Part of a small language model's weights.
Size: 26 layers, MLP 1920 squared ReLU, 108M parameters.
Architecture: some layers without positions, local attention windows, shifted keys, gated attention, exclusive self-attention, value embeddings, hashed n-gram embeddings, a smear gate.
Training: a variant of Adam for these matrices, 517M tokens, 8602 steps.
Each number is 128 + 24 x the weight over its row's rms, rounded and kept within 0 to 255. Layers, rows and columns count from 0. Numbers have three digits each. The size before them is the row's rms in percent of the matrix's.

# down: layer 6 MLP down (transposed), 1920x384, rms 0.0461, rows 1603-1655, columns 0-127
# up: layer 6 MLP up, 1920x384, rms 0.0494, rows 1604-1655, columns 0-127
down1603 091:128122147123083162177139146123144128117101172135106076140110161105115152128114188111124134099125104129111113110127091133116167055120143155129086128113109085161143148169130105126149145116135124127135121106157136102125136152113169151116131119145150134131116153143131161151181108128170107107118112147148146114112115081146110122128105150140115112156105132136144130123122140097130121137151
up1604 105:113178113116138159124120140137133145122134121114136162133126140137150112120121124126144149167133106111170150152076170169092087116118090098094142125115137173155096167095128115154091088146093152101099159104171134078133127158116170133169088138089122151109139139103145106137129127119101123142136126165147108200111113137107121100173115145110110141148069156125084170137148122108102129127099
down1604 103:118142187121177141130170121121170099159140137101083137146098149122084146140125164095130125129138104163122158177119135111145114134131147061115170093122117100137121164139138152162143088125135153130121138133122088082095154096120092133147146170139130131146131152125096136128124135169127147144163138137118128090130132131163125161160139123110113124174101181144108135152140145113133103146174
up1605 107:156131113109145121163150125142159145118125159171153105132112141153122137129140106177134134122079114144091130098116129141128118144169083086081101129119129134128108119152151101093151145125164117129149120145104137111166154142105085127136139163144135130147121144157162127147123140126119173141148151126169104124111103133138147130112160113145139129148132108079154134099113116113133160151121
down1605 104:146146110159141081151131120149077116108120098127104185178142157112150133107117116119147112154139078170108133130148137145099110085141129112157112144149151133118118156083151121128148122138155125135123135106144108141176081088107108132111139079141162125091125171134156112113124128099140128118155144154122085163094105116118194084110119132129101126133105159145127108137130159128104124126116
up1606 099:178133145105162166140095125112171164084085175149119157099120138116170132117150129141133134145130125118151159140099104131109155165155104111140120125146117150129144104125132142128124117114133118123109108155114142102119084165126149113162110119142162137125156133162111152137144139123112143130127125113153111203143075141153145103113170097089156171179130110164155114135098122128162131136137
down1606 104:127130120142145128149139140122136119108157126148151153128148136153126138145120110126132141158120165072137189115124156096182105135144135136084113134146165112148117180172168135118129129139130149087133140094133150097127100163133135099133099148138173143142099132127155105095155102103164140083168126122149121133147158130110115127103133152125103097131163144138094129136111158153135107095149
up1607 112:125108137123143120148139152112074151134059127110127132123156128151174114124168162145116140152116084106135117121140160148120117167171107100118108135155112148097111129103103120121123118105080140139138167090118092116155092160169144153103147124144117109154126121133147173092126145112150173102153157104109102115115189122149109095094176070113140181138159155146130138121148124158120122126109
down1607 115:146133148140155117146102126160085096159132087148147164101142110094118140139121155094110122159129130124131168119137149117112147086172105127153105105140117112146147160145114153138122152160195173135094153171131161128115150123121156126085132111141117098131134178124145117129127140118096103121164113155134143149129112152118137148101077126129102162103138136145138176134112090177139119135153
up1608 107:130124149121142105118100135109153108094133141102129131133111119151132108148143141127096136153132162169130145133144129120057096194093106110136088114092120144122124140118095170116140089095110158105097106128128122125146082132131105120105114136082174113150154119099130117150107136115151150165173130111148122148121094101135140116116113084133107199126122152170134146130103142132138152132063
down1608 109:124113137137126135145098148111144096128138174177116076131127142085107112127101112104140076177108138075125131141166095096104198141132112162097129102162189128156141119140173100109085112086090162123113133145150087137136111123114154133121169127124080122128095130124115090135152109134084098098108127105124092117119139111130137126127122157149155107100124153165157147156128088151131125134139
up1609 100:152091110142136143134132155128124126148127147111144138083164157097125138148120133120135102118154119127151105126141080095145112118133162119160154152137085118126146163148117073128100115175150117152156153159130123089131128131144119118077101143164128156123157107130119132143118113116151148148133123105113136193126120127125178188150129134108134158166125142126145157134091154074117158123128
down1609 105:101134135154158164129147166125124192127104085120132149106143125110108135158126107159127133174157087142104129089090112132129145124107122142122108139114144146105131119142150157140201174151126141151144134127130118098114071160112162104136168102120104142150142116112102139121127121173197134136144123119129148177125117148122152075134105122098124169147111088099103099072106150161114136127146
up1610 088:162168195130135144139125114151085081096127145134130102147134136127146169134125191143140138129139117132096103115136118101113129125200107102124141140138127151140114106137109126138115082161135138135148123089093086128124107165118134114174127147122123175126082066126130086099142147133114110113158074107085118111132139118128114156129124131143155120088160118144133156131142121148111156145127
down1610 087:105079102113128113149138115158109107153093125101145168087116135140082113122115115106083124134117157145181133130124146132130143130113131100113090148128134096105161132108139115141131131125173146118122119137136146076123158112151135134098105139150124093130183151115122130146114125094129123181105172144147154148096090088143151142120123136085128138145089116090120140110115154128123114139156
up1611 112:137121107123128121123117125105133159077143174131134123121115153160148143150137082143156120137121099102164148115130111129132123149119120073102117178122132169142142103142140098082147148166118144145091101139113151116155152149132131149117082136167134108106156119152117142126138156107105129105091190114104101144143083116166122154117151109138116116159155095120164099111112124147101122105108
down1611 110:152167130157123102121167126153126134140129129140166141105126145129176118059094143091148103114133096117160149110135108096134144153079151081153136177170121133122116161123137122115139147150117145116130122139179174123137086159156161135133135117101122165172137135139118130127126148147127070090122138151110087129165162123116115133087129123146116147142132112163159124117079139167137135136146
up1612 106:091128089107120117113102151121077185138172098088100125184126131125137092150148149140178122125111098155128130091103119107141165148156122102108043114120121137131095150109138142133119154109162160127163091127099083106139127150153103162146144159101111140126143142158137152132183123129081145130146145132146166123156148097122116116113177140136135105101128130121170134097165142113124150188087
down1612 103:141126155113145128144132134087127129139134151109125110138135101113109104154120141123132121122146104088136143128143105126109125156148127104139128132117113155095085192153126100159156126109231145089116197147123131107148134128147085141114129138122120139134134163067106161095122128117132128134108159123122136138064147105157121117094186096162139081138151112162149120136129178105115140149084
up1613 100:131074132138196133122102154101165126143137112119170154165165163117143134157128121138116124103132147097126117124118120168086142177128126161176082152095096103138133156105130141107141150121158135174094151144135110076177145139143100141102160138126151148136114079144137126104141139123093137108105131129109141167092182119150179123134129144073102106109094136150124124111147108134095141159120
down1613 098:128156160124116087126116080131127067134168120160153099114103117139168120129145131162132153095123124114130091132148140146117113112145126139080151106130123148143136123118103169197162119128110161145134161145111111147127104127085136118136108130117109160124100149110147118147121148130153120121110147113152160093145079105116168110136104143131080148103113127080146144110104147131110100098131
up1614 101:152109137121146144092144147112161107131148183152117100118120158109114092146157145117110130140116136121103082123161146113158118156125164108120129138112117180121136164098146155096092113169114095132113149132173125171167130148135093120134179123149158123111141125107121131179083149128107089133116126118112096157166126133125102106080140109141118149112129125161140162124149106116110111132129
down1614 102:164157147140117087136145152133101126130166116137100137136161146138111100138164145127144128142159105089101093100161116103167135125172147164122144119172095113115112111102152122093087159119144102147127118148133093126116109110169120143111122089111146120067119107133129081139131124079135080165102096168089107098124154120110114072095106117108115111169096138132093144132113136156158120158123
up1615 109:091113132118132118120111127097095108120137148136126176113108130111128149100125134133153123072139150126098121125117103167159128145137097116080132172147149116140126104067148159121113115139135131138117114141132122111139147135123133119180165151104150119118134148135147158157119106122098119140156154155170114128190123121113121123107164123127131104097162159115116201148150139131127138129112
down1615 109:118127134121121135148126093136145132085141153138128141158106090131064188087117107140118116083158169150130166137111116104121106117158095125102143126112128131100137116122117128126146122137106140101127113157115149133100180151139087138147099094127139118143147170137143097113161110082090156170105171163134101083120178095187134096095117108095167141142189139150141116136111132105167137112128
up1616 094:123137113094159168107072126160146134130132095118119124118151166161107060128119094099112127113096151103127113123123101184126145142102096118132119136156089101116173171136115124106138085132136099148109098108130126132158087147166125184139093156113112152155132104133145136116128076127145149104115150111136118107164139092108114106106133133117138117145093120134167130113146156092110149147105
down1616 093:121109117116148143133094130133100166139171115099171086156142133105138140127084090144134126148113134139162151117134150116120145115131122116139127113151096119130127151165116121153164088092155089132137168153104118160123164101124147177128113103082119091138159127126152106124129160136127167123143190126152150145149129105115150150111127120144146143125092066123134149163108166114167120131071
up1617 085:106091142080157162129055113146109143135127131112121142122109204140115109114132167143104164121124104125124120120095125144077138101147141141112092088119086176149137131158135145118090164138175159131129132153127156088124143150141144172146149134117121100199095145096101127124137103110116133124119120110112143161143103128133119118120087131120124169106107143133130126087133128161185141181117
down1617 086:167131131141112118162158148138101119129140139148155159143133129132126135118104098116101118095116115137127110144086132128111141186122089097150164143134141124067146098127116101171103105123141144121107153082147137154102122121101130093098092135104158082104126147183141095163134155121101117146167158095109102128103117148128165092137133115134126115099174101108143137180166115119112090119128
up1618 099:104131094125147153129120120105123149132143152120156095130135155157123120107112118155052141131123159143149106105087128128152122123156081116078082105135149138124140111091133152115115142148097141158168071126125125134119153132139096106112128138131147154128147091134146214150086141134121078129133131146135148157159092125128119120108154128143151145143098178120126111141151113139165115113111
down1618 098:120134141129096100126156125186139138106162119145146109139158145088125107075141155108086118135135185186166098120116128138167072184161113135158120113120100133100127138096107115141150080094130173164154104115156117182127121135128161136137124121135130154118127137133113107121092167150162131138172175161107141161142118148098116127090134135152142140107118140134136186128177129174112124082123
up1619 097:129125120121076139114131104096129109124084132164094142167136114103139148145146143134115109122094159069120101145149130112112077129139105069189144181155142154090148148111085112122132177104129152137119103110148132130151149152153128128086062109153169134122123135136165107159147129120107141125154167126125139137165117111156128107156185125099147132121153123129119164099152120159120137097157
down1619 099:125116101123124147092117102138155167117112129134120140116062100136151117146156142127112150105134097104127104086150109119111132109157154180134101145140122119168138143106099105126113184133140145103116154104106169119148152144152114141108160149150113109112069105134164097143147153153141099119094137145121111116141135136117158116152135157105146161103127164121126091133161161201108131143146
up1620 097:125122112117102145127091138123120185115167131134144136115109145101176097114148123148068118159141127177079110128154100172097145122126107127094154093138140153124111189102109116115103175103124144149128119157130124080144181139108143155139145125085129162114160140086136143132143133133108174115120149123149170129135124142096159137105114101152098167154125167119121146118094118103110125158114
down1620 099:140114131167101132165166126145105109148109123166110104152117150092106143153137136111144146167116159103088167125098110124120144094085123119113138126111118129122123091116158119116098143107148107118148127092156134169093085092152119124149132099145106131161135134129129108139142085105183153151170092140143117086145100139098113124146120155090143138104157136095119104186124128108145125146159
up1621 092:141153179066120135154123147131123097094103122170138082136145110103148090118180121096126141131140104073127099102149136158137096126158166096137115152143100155087125137109118137133100130144150156119119113146155135142132103149166140119119097144140169186129100069108110148139092142110101118103149136125122112172124103144101107109163160137113156108129094161119132161115135132139158140088115
down1621 091:144065151159108167189153167160109115115098174095144150131115153124139147163147102101098115127140138178143109111126111153123137129130093106132120127135092091133105089150125080138158131121108096128142107168153093141140158139117108129111170154118107082188148155188157123170104114105122126160151112148075106137166163101143156138111117147109110119163133138146094116139112123132090118121100
up1622 095:134107140097171141095126133140157151120134174125100154111114117126115176133133131122175153127116094135138123100095136123088081138160159107093128173092105167148077105114132108129109185131113181071112113129126166113128141180162128119177140134165116155168152115115099153109100142113092154140125102148123083168152121099183123141129102098127121168094134104142136140113143141136172113156123
down1622 093:095114155133129096129155145141098109118123106102131138138090150167137136130112107138122106109108146144147149137131120113151152165097142105152090120121153100098181099131120145119152124133116105192138161121108139169129145090091100109126117116158164151132136151154155153126111130122149161138131153112128132143147118133122156099114175143103105139161101147101106116099152097073111120092103
up1623 111:147153108105178139142149198150122129119130131146082131145097153198163121109171106139099091116145120107102125143135131144088096146130139186083140110123135095120146121109113200154107108140111146120107088128104131126121104138122106118124097156171132110120124116132128112143146129120139116133145117111144095152139157144145133118130146138132123154146163114142120095076154113096146101109117
down1623 112:144140149163068095147129145134110123161141136161151103098100126132123180153096114097151145100138115170100127119137120120097126160097127157128124115126131118123141105112124128116095139135104119144136133131088156112105148146122126128194136089112135117120128161112117138140125113128138189115159132127140105140160119144123166143137092116096109165142169110147067119150120143126100147149136
up1624 094:118113100058137157142128173102180199084161172116108122151145122102171111122161143157151148127163131112100108142089097110085141113148093141148159156152129147156084136149148113117099114171128117137121122146129136145104152159097125161162119114120153188138110093100137140117109116133092128110122136106148093108163150113133136162109149125109163119117122155101098130093119114148152078120116
down1624 097:121133095131097103118162112159113099167157057112109176152127145123112124087110163114125127091110142099103134139104133107157121129126150129169150134148133135111139158126159114121116160146118150143098165147122154137107106161137138159094106110120148117137109145116131111133126107086110110150129132120124111090142131103127141137121107176125119110161141139129160163139084106116171122073162
up1625 115:132124170124133144126104122129154126111145103087107155148105133161131115124104135139103103095097108121152090113064123177104098135119139117091131111141159148116122176109116108131131124111135135088134112116132094105131162135153087130121126166107160135125174121119184105129052143134100106180128122121091151127150137132166099124153169118086118123132158125134142099131115160122137154111117
down1625 111:182150161130126119125088156110126119159107134110143143128120123134149123134116135141106135135125120153091101199123126119132186106114131085132117126084091092130131162115164116148159169169146105093118112122163147138115169138133080145135113137156162101172116141150141169110121132096151103103153152121134147154112111146116131095115142121070065154122106118136094151159124176131142122080138
up1626 095:150103105102104164085104152170108126144158136160157163151135158150145130163159115121162164136095169158140100161117097166147141168144122121127129128148113147102152100110161145171142110129156127107164092091126108117108138136135105125143145120143118170152158168132134143122126144121109113119139105148134150176172113143104135146127107117109120129115149092129173127136129114113162078126116
down1626 103:114104132124184152131102165150131130141151115148132103137151130142113152123131136169106073091165101146155129127106116077113103121159126155099177123107131182119107127141135134152134134108101128169141130095090103114122113124153125136121171128133118119154109126157127107124084137133144085137117138145141114108141161143098120132078133178091131168079138132142135117139121088205124151150166
up1627 097:122113103128085108111139119127081117106144165129113123098139162185119161118088087114111145134107116134189097148141140137127161130109150113169117113091138112148149092173107093148084130139086133134113096150157131139148142127132133127129107137161131144125118140136176175142154104117100176153114103114134110119124117098160110170114143101096137136147151158128110072113130071091150128107118
down1627 102:113125137134166140100127162117143188098140147120124133102116137151144155159159127137128154135151108124120139133122095141128139138120182131156166098146129072160096144141101107121153140098076100097094153146139108162127129116111154112135170062134132130107078127109145163140152106139161157140140077126084094109140144119115137121154106175096140118145067161104170144145116107137131092125101
up1628 105:155110121116168156122127140144106129170134174128159156087133104101127111165119138119149160125128143136141092100087153126110113150180138146132123125148102132100107118130135163135086122139082124122109092087084098134128099143119104130129120135139192116130126104148109117179132078104117158164150154140105101193132135103149130144130161114110130184108133121107147112135113135123146113125110
down1628 104:156111159118076141146104128120081125137092138172114139118132153116166110105103090110105101115190148114090162145121141180098125159144179135140129132155148110142122154133178137137154108134167148119128134073093162128102168148075165101107137104092124140113144097071126108130139129150081112100112117051139173091114125141133082132114149144118147155123161129115134159130155148133121137146172
up1629 098:150109099119130140112135121144077136143143149165119122164134128120147136116125109152133143160092174116106122126119183174121125127098130126112148160108098140121087123148138171108156082192128105158137080110117114137166170157138103107116152133169152176128144142113117134139127161116108166172155126098103109126146090126127123144125157126156167141123140113126144090143143119084095160145095
down1629 101:152110124133156154150164176156143146165186146135119135101087145114142145164111101153082144157123126144109123157157157121108124079134107130095126100125105115088098143142135151116170095117157136121122170143124139151150130123164154122116180126077125081128084132110118120137146147138179184143150127147128140063129116098151151107120134095152091145179126077096076131144099137110130101161133
up1630 087:089047055109103159160171189116089144162084117076145140131135139100110133109140132127130134155129086132107143103116108133127165149125141127087144143171109155098125125133142108166142089126135140102115111144172149153142101156148094157120134069135141111148119096115090139120122106087096134109158093130111133139102117141173149163116152119148119166112133119164142109067100122146100160134133
down1630 087:154188132156129069137150113114173114018150081175132122124180088128118087124169123135147129132156120130126141119095116099119100139157124115100144125132136138078141153141179128161110088101160157136085150124106125135127125115115117130091123126121162129137131106136154112120113146063147137121125145132087098079108129147130155102097118145152114072141180133141167107130130125158125143150162
up1631 108:084097104108173154123133133100107097126124132121115111118141120147158121182141117155084109116117142128137135108140162167139158119154105105133120133146109141124097136090101166106138195169148178152118165087122105104116118127159117142170082112146156171112144102138119149156134160125114149086115123122122154123137100113131105107152150088118127173125119172100105151072124095139104085133129
down1631 107:149130140129130167117127136110118118092127122114118163111127163104168144134146126165126121121088108144096156147156122113108129119149092126142154152188137147139106107132143135132156147132127113113115126161125163114118134119141123182111143100149135121141144143148079102166092131161124170054126116160106084117128130155138157140140143131138128160117145100094129126104130096154080078097150
up1632 107:113144120104136132106072126116110150145129135131123078105125150103125111106158115115116135086126144152160157110135128159115100123178109068130115154140072109154119130112129100133127145131093139130137083129120060154112157128149114150111152139158119165138145105181113145141107140120133132169130112144100167149167077147122117133099163119148158165147112139155154133146082107082122154129116
down1632 106:124141135156141081120108158158121076097122091120151127113114124088092075139127140098125150115109107135127128123121108150159115136143142102148106133157131091151119112132142113119096114115134132132137092171119137151071147156144129141129152133089139150126094146155117114120136124111146153138140170181090151125172042090132148135131118153127145176135147143137144152116089109104140122083158
up1633 092:081158154115116106107108116105137104112148127109135137091170130146139154127138157142133111115160090121126121158081119116135097153128143141132135126108135109125102142154100118125105089149134147140145127119142171140146136121153146142124077163162178118088174114099073107087098149116123154122137167139116134142146130097153152135101112102135144139141140140090126135118122100124111102160146
down1633 094:131156096126090149130125158115120137170137112106148120124116107117074109107107187142143123156136112124107162118153130150150118128155109087181096135112130139124146139130137113160126124145142112134147131113091153146116093152090114106155142127085131151132119130121110118183100178161125066109128110161120167107126109093161082124109092119090120190189135094144147170101092095151122135131130
up1634 093:192136103083180130106142109136084151145138106153143113148107133146145127155191120192098096146110098125166125127130108142137141137135114134125117094137127142112146151128131155131132110109124108149149115152082154132128087128104092103104146156165153134140177096116129134153129152133140123112130112131144139120123127126134112115146162109121147097180113112080133127070117116096144090121095
down1634 093:103161141176104133161148176137141108127135102157108142148122157114123142128109128140169150123097149160146178102133128103161130105131151109097116092112130132126144152142144155136099084135118142117129139135176133112118185142133154149131155112118137136143116135142117162111134135156114082153126128111172092185178089145107111143121103146143153115148117096180098171177107087113165147170139
up1635 093:103114093110107139126097092114100134158082133137138166182118133108151126124146188131126151145119147104096111169117140111143162105128132113107171115123099121102139154092160099139089108122145148075116098084154148144133097142129131179147145115141118162120119139153120083136136103108093102137136092122142136142160155140130125134177102141090136117147094105149172167152128121159092149145141
down1635 094:142133144171115106162147127128104097149146131129139123134121141143094124140129087092117101136086111173131096119189122130111132116104117155099110140141180146124187122167172161111130117140167132156152109155146121131129128146110144132129100135142111086088106108105111147094122114095138154099163145100141130138141085146153134103073103124110145144115160112116054106171126103086114132189140
up1636 101:110096103104146137152111123092125137141132140151129092154137186130146081119114104140099122113127106160127106121130154118094124093121112103120126117141129112103123168173129131080133132103145126120174112130132103127125143148112100143128108183149106109146185114163180199149161147139147145136133099069125150133108167145085135124149125182098139173156130143125116143133117148120106156117151
down1636 102:113145144147167108155166131141138112129179096117102142102117131123128107120112088123124126187161137148072128087148163186130139067130154121158150167151144109135143164136092119148155151125090132116146135152109084183115110117107113120157155146138112146123151130168124148140152148117131125105161089129084137117142169138103150124142111105116111161170141106110131149091137131107127175134159
up1637 098:154153105099089106124116124062093122134096136169123094117125127121108117169064115171089107136096144149093125086105123104123130124130133142175128116139094146104098141112120125146149144122108128104145068132134086119116110191124108179122107141107137105165107121123163128114146140133095145159123114156169139111111131137149098110121142155131105100152066160147107137101106136088140120118084
down1637 098:135085104129147131123160133143135128123145138116144135096152118151105156136091100076111107118099137146106136080105160104091104149124137130138130148153099154173121095141158149123148129115120162099098148146096115129150131145139119150169096133132174081140121103112131124139168110106111148128135132132132145121115148160115097134116146147144095134122083117157142149131123133133106110144125
up1638 103:108131150129156157078130141140115111078158147117133123121141170135156110124123166140148122118114113085158141133114152116106114118158139161128124149131136108108109103156115106122105122127127079147100153135165135092140144086145090176121143138103140136134153155118162124168110145105153139149127170110132081159116150078150178166140121122183135110148109122128110118130057138125124128146137
down1638 105:118108116136153135096084140108136166147124149156112196118123161146154149096116141102113109129082105112123173150150096096135097191108155148114136129152149122149120148131149108138113122081145125098065176158160122111113142126155146110164129136108130135104111135101172101130094150140075083134139086114118145130132145174101163109131130162090170107143150133152132125125116135105131130129161
up1639 121:104120092086155125135123149123124110102128152151164108138172117150166079111129178143124132131103164147109105138103125134078118170142077140147116153126106132099095121115132147111077191131144139161119120082077139117155140158136092110111124118140144128141126134113094132140124108119090111125102116130122131164133081137129139140136152104116144167078132118118122157114161133119164128123125
down1639 114:118130120094144110120146114154147121147115120127134145097147175154173113118105131108111067115108164151114110116100119083134145129111129153129140131109162099156119115127131113165134161083091115183096149118129177120124111151144120144132170086125171142168127100112151131120114079147078093131106107139148133130180123130137160121104159139111162138159136152134113088142137187109123112134117
up1640 096:138129110098147147147114140096144151105167113168088111157141099123137137139096147122135109128115168129139138145090150135162130156164106155152130149168122141082110121071102193097133133099154132104137096115132148120158121161143122083123146122150124173102124107148136143156107114134093112127145113123126122177173122120110141103150108113095106115129162146133188124145173130094148124150094
down1640 095:115141140143095120124191134139112117111136105121132104157101134149114111125103106129104157124133092170178132091138101099117178091088107114093136103094161130144120122107116126145143148109111143137134130139131159087145142125161124157164167131122145130143164161165103156108142140095133151178132116133092101131126138123168139122100127107175130130213129137102078155153110159088082114119124
up1641 107:126173137078144130116148173105146103098146173116126142114108122184117087122120183114145119148143104166118114142107145109122098172111147108112111122101096120108142139143127134116116128086130143123134093115112123127117115113161130132137131118177149130161153126127088125101158123137140148138148167079125150125144136101115157196110086145055138142198137105120093118130113105126168136091110
down1641 107:144126159160109119155105128140096133195123127174101153094070125128104149143093146155124118152161109124125109139144121085092112142113112107164108148106115137123092081133136148144094128113114147105135145134103125152085119167099142118147080131112138164118140126141100125128160171119158131111102157144101120173141117093160115146161127115111113122131172104148139123156154160101146134131099
up1642 088:146076130106107132148112124121128177141106143131111139138125153108133106123175143191139130141105168095151108168139155141112110169138090104090113115124122125124096087119158126136143127118090150112125109137100129141151123125163170109153101134104097134139163163148167126117113103106093151156123116104133126119146138107127142108141159126098135144158102101095106114129128095112139109126083
down1642 094:130110173107129135129136158178158126118159125099119114105131157110147101110135102136087149129143090139130147133115063122154105172122151120127115155124174157130102149158128104122141121104134135140117123148110118108173133162141103132144109130106145154113140142119108122088128109113077126126117104128127100135132089143133154099148141148092144134107129193157123147146108094115105133117147
up1643 110:094134111092138148144117113107122152116092128143121150120119127131144109125120114136078108119172137151132122136151115151130126113146099127128097164152137177123110148107097132128120084118155148111118136109113117120151151130141079138100163158172140127165109108085125126151132147115124150173163157162133116145128164149140152123106148114114082133124148107127133163118160131167128147152149
down1643 113:133115161147127152122140131128160154125145131135157148093160133140146113128168121174139149125105193090139155132135118113112104129128139163095108159109094077137105128134145126154118115169103049095106113037132144124132129140145118121156139130108153148148134149124135125123121154121122116067110142126137126120076178126131125157152126130129137152136101083129169122107113159148148116184130
up1644 101:137123106122119114148143109106128139149088142170125150140112164141156135125164160113143095115132133148162121111118123160144100130096129130142126114106114166139138103133084112083162123069148188143109105149120128107115115149131115168121138170132126136112133118082183121135148136125141100112098108127123114145131110123103153150167131073119129153148124133145102116120162095115144166106123
down1644 104:143126143121150120158115143138135127141141147092130115178123113096109130126105108141151126143132177172151118123136139134130114145091156126103120111128083188145127153094111110151155077156183136140108160119111130147117074122122131145147136160134135109137117128127134154118139090125169126083124091109164126111113132153104075133170141086152110135182154143079154093149167136148116139146152
up1645 096:143112147117123106175115133140106097107151130173105093144142116118091143120135165127115096141162167150090106149123182137116112142106140108124116139094127083131114129101114168147123124111138149112119142135130144110156136113180114123138125134126164159183155119147129101204131126121141094121124126126133104170132150150107158130121112128152108098117135095113123149161176105101136149165138
down1645 097:132123122132114131138141132167124151165129152129142110129104138139157121141099143142107147103103082121129143122099133101141148086142166119145150065147096141138152130147171134132136143132104119143129136118177144100105169158071100163114135133135116108157087160185128138131125120117111083161102106095114149134130114133109145121149130144120156166169132102154075103120121106120137083112136
up1646 085:114109109099154135092133132133111091055115125104116114107109116131163131101131155137183125123137083137106088116126134113107133121131082129147145123170145174150109094156149125115123136144067154145160145150099135143120075152168116115130144140128095140137144103133150169119125168098096127140136134139143101124139131117113150163061118132076121147126153123198132093184118138113093088142115
down1646 087:124101105133117142121162132106131146129121105114084134087161126126076117164119160151125162101153143180133179116096134130162164145131105121115107124085136119103130144170160090137127133091157132131101155139142151103114180129143114102104115124154126139120167114123115070133142180143109140166144112137152158105166141138123132095162128156162123076138145105113132179125166092126151106147121
up1647 100:140112148129148135153138171117125145116149117133152136097126172120145095114187146143132156146123088111096119136110117136110144118145108084112103114127088107108096151134135121146092133149144113121142115104129142119137141145157115173127131155107127126131206174121103128137127202117116080098138131110142115111146114127091134140113124094144137110115077084102156114110155129109152116150082
down1647 102:138124141118185165099100140127132142082145124137143117139119152065155150139111102104133126148131133135097095101138095120124153123110135132161116178142175148122087118128117121149147116108147055119120139105153083140145167133148149117119122136083127115140140137171127153131111103162126146098146145158092114140167102148135095164110101209128093168129098092138169105115139162141123150154132
up1648 107:103116124097114141088100108115133122092112111107129135135082148101115144105145104140143147139156140129122123118137144132136116151187134133116137107097154127149108072134143113118084102156137139153164133146112135098152151172135135163136115149096156139122126139158134136157116128126119150156136121133104128093130126158070170116108142098132126138158139130121117143129103135133110093171139
down1648 108:124090124119151150130139110127141144097112136138126099166112152112152118098125096125115162163145101125123154121131130145123112138111166136121133171137084115078093095114092155120149085115157132114143167109152115143094113129159093083120164131140145122142126179119117120136096125132121114136133134106183064150135153146120149126136110124168100130122136156124134138113119109170109150064099
up1649 102:144127128110165156135131165119144131128107165143168117114119156131144104132161161128131112166064120115141078132114131140096112169162128116116127159100135113119127131094091171143117126141113080130132138137129143165201127144113120098113091145169161109127130142097115112135105210116128130125155123125123108128134132122139148114105131107120117149149127093123194147091117138083155110137050
down1649 103:149145148130104106113141123108128112086158105124087112119147177133117122121149134130131108120102147117127085103148125101126122148094146124164153130160148162107113144165122125170150119097143163119151137121121127146157084099129151134167090157107133051104076142127175135142136120098123136136139115122120123132185119152160145126130141161101142131121145138138116142150128150107132157112105
up1650 105:129106116123169135139130075124143087130139203121150139097161124140178103126103161101130127117114153168101105165152142121084098117162125110168151135147120203090116099108154117121104169134136141112114125104108126075131092118103098096141106094147108141120146124125191127103119124104105121106104105050114166112146097119173118156107089113120134166129121130123135105125138095136144096110131
down1650 107:159100135141145126129131149132111115117147116121094144116149121147103122117148139152104128161140110109110140126160127114141122082156109144164154122101135109130119101120123187153150159085132108089138189105118146122122152092145180102101126126104132143177074142076130136094124140140098127113133125120095163133152149124132082100163125115159135113157147110114119161082137120114106159129121
up1651 092:141113116070139199108144150137152144102129168102131140126122144128151095110152173142162137130133125080100136126133110146111167114133131136108159096153088119092141122144152135100148111117082155164123111086153115067110122157142120127132131111171151173101108096147139111134114103117133162157139136096131119137134121123110127118148138097157166126128132100156146169119123134129142103120095
down1651 096:146143102134106132104118085164077105134092100105144137158131128143118128153153112127110122109142136113136181119120136116104148120103068097132137162131141137107159112107158107125139136128152172162148170143104132095141128108139121125072128117119105123100125155132190080134139086127097129117143117155142130138136126095115117147116075144147147137126129171150123171158078151173127134131146
up1652 108:105158124131143123157090110138127147123148129138157123101123110123170078159153135106136083145134192142098051162151120126135141199082137107117145127129140141131127147121147150175079103172166114084121105141144122100109084168138111128081131155101169142111114120103103125145119172091099145142140121096144116117142141082105150144082119152124138151127124115117160154142115136087166156119150
down1652 102:118103127161099091136112142145101092132120121084115133177076094131164097171140111141124081165136126137168105114155076077143105106153133133124157114142164124144155120103140108142110162131133093115102155156172146143165102161132132159114145101106108116083171147114144117138118164117124142149105136100150170165078149132104156113069120150132101112095156106086150150122157109118128121075126
up1653 051:108132098098115175139132132131108149111116150158145154159177135148127083156138126175087112134100133109179118126077139137110139086152118101101147105118135129101115176112081123123111085122138127125101109106096106150135140132182118119123114154136122134154127123115138169122083139096112134119157168088116124116128105134093152139130146111124139142159138117140164150146085098134111096140122
down1653 051:127120120132137095131162167144130141099128148091117150112161102126153133109149165120168088122153124082123138131099107168140133152084145145135108192154108126125143139136159147123152114147126124137155127122162130136111103151107099131139158170129093118130099094105178115153130119101107089120162075149135129115074137125132180123108133158104146137103147120147136078133130136136121124103115
up1654 095:119145116126124129110119140100146073136123143157128073117074158137119139149162161180149153176157158096172109140104122181145163122100153140121093108120091116093131106078153142147117141139089142116083143142109111105157094139144125147107102126148125132137148139123143125148096177119125157116140114140152128127133117150135122149114155114143121152198143132126110124115119126106140143132114
down1654 098:127086115121180134122156194120167136147162129125146114084124132116117112143153138138136081148154143109182141131133133090120176115114166131102159109119079062156113115114155111134139118096096142135104143169147110161104125125118149142160165139148113125097072085150138125129138135175139110145134076138123088110158141145133090127125095134165100170139125094121119141148131140143141125077180
up1655 104:113114099117100156111161153127166120138129129155154144141130110155119134182118165153153125135126162149086059159138133127096124106115103107118111141094139128099109137141098149105125163118118135127137098124142140149121138111126150113117088144157132138137131144161136123162151155135111130104115132096141152121095135117125127132105151162123113134131096148076101124118095096140107127127131
down1655 105:124104086129147127114159138147141145146137124150093168139155142138130134135174154135136128130191092153117113126108124155118101139090160092144179147132095154125124127082112148135099132087102123083104134129119119168117101129095125135119122100140142101116117139191145116103180172154120181137148117157095108144147103117155119142102170148053088154160112104086119125129104138128079123086146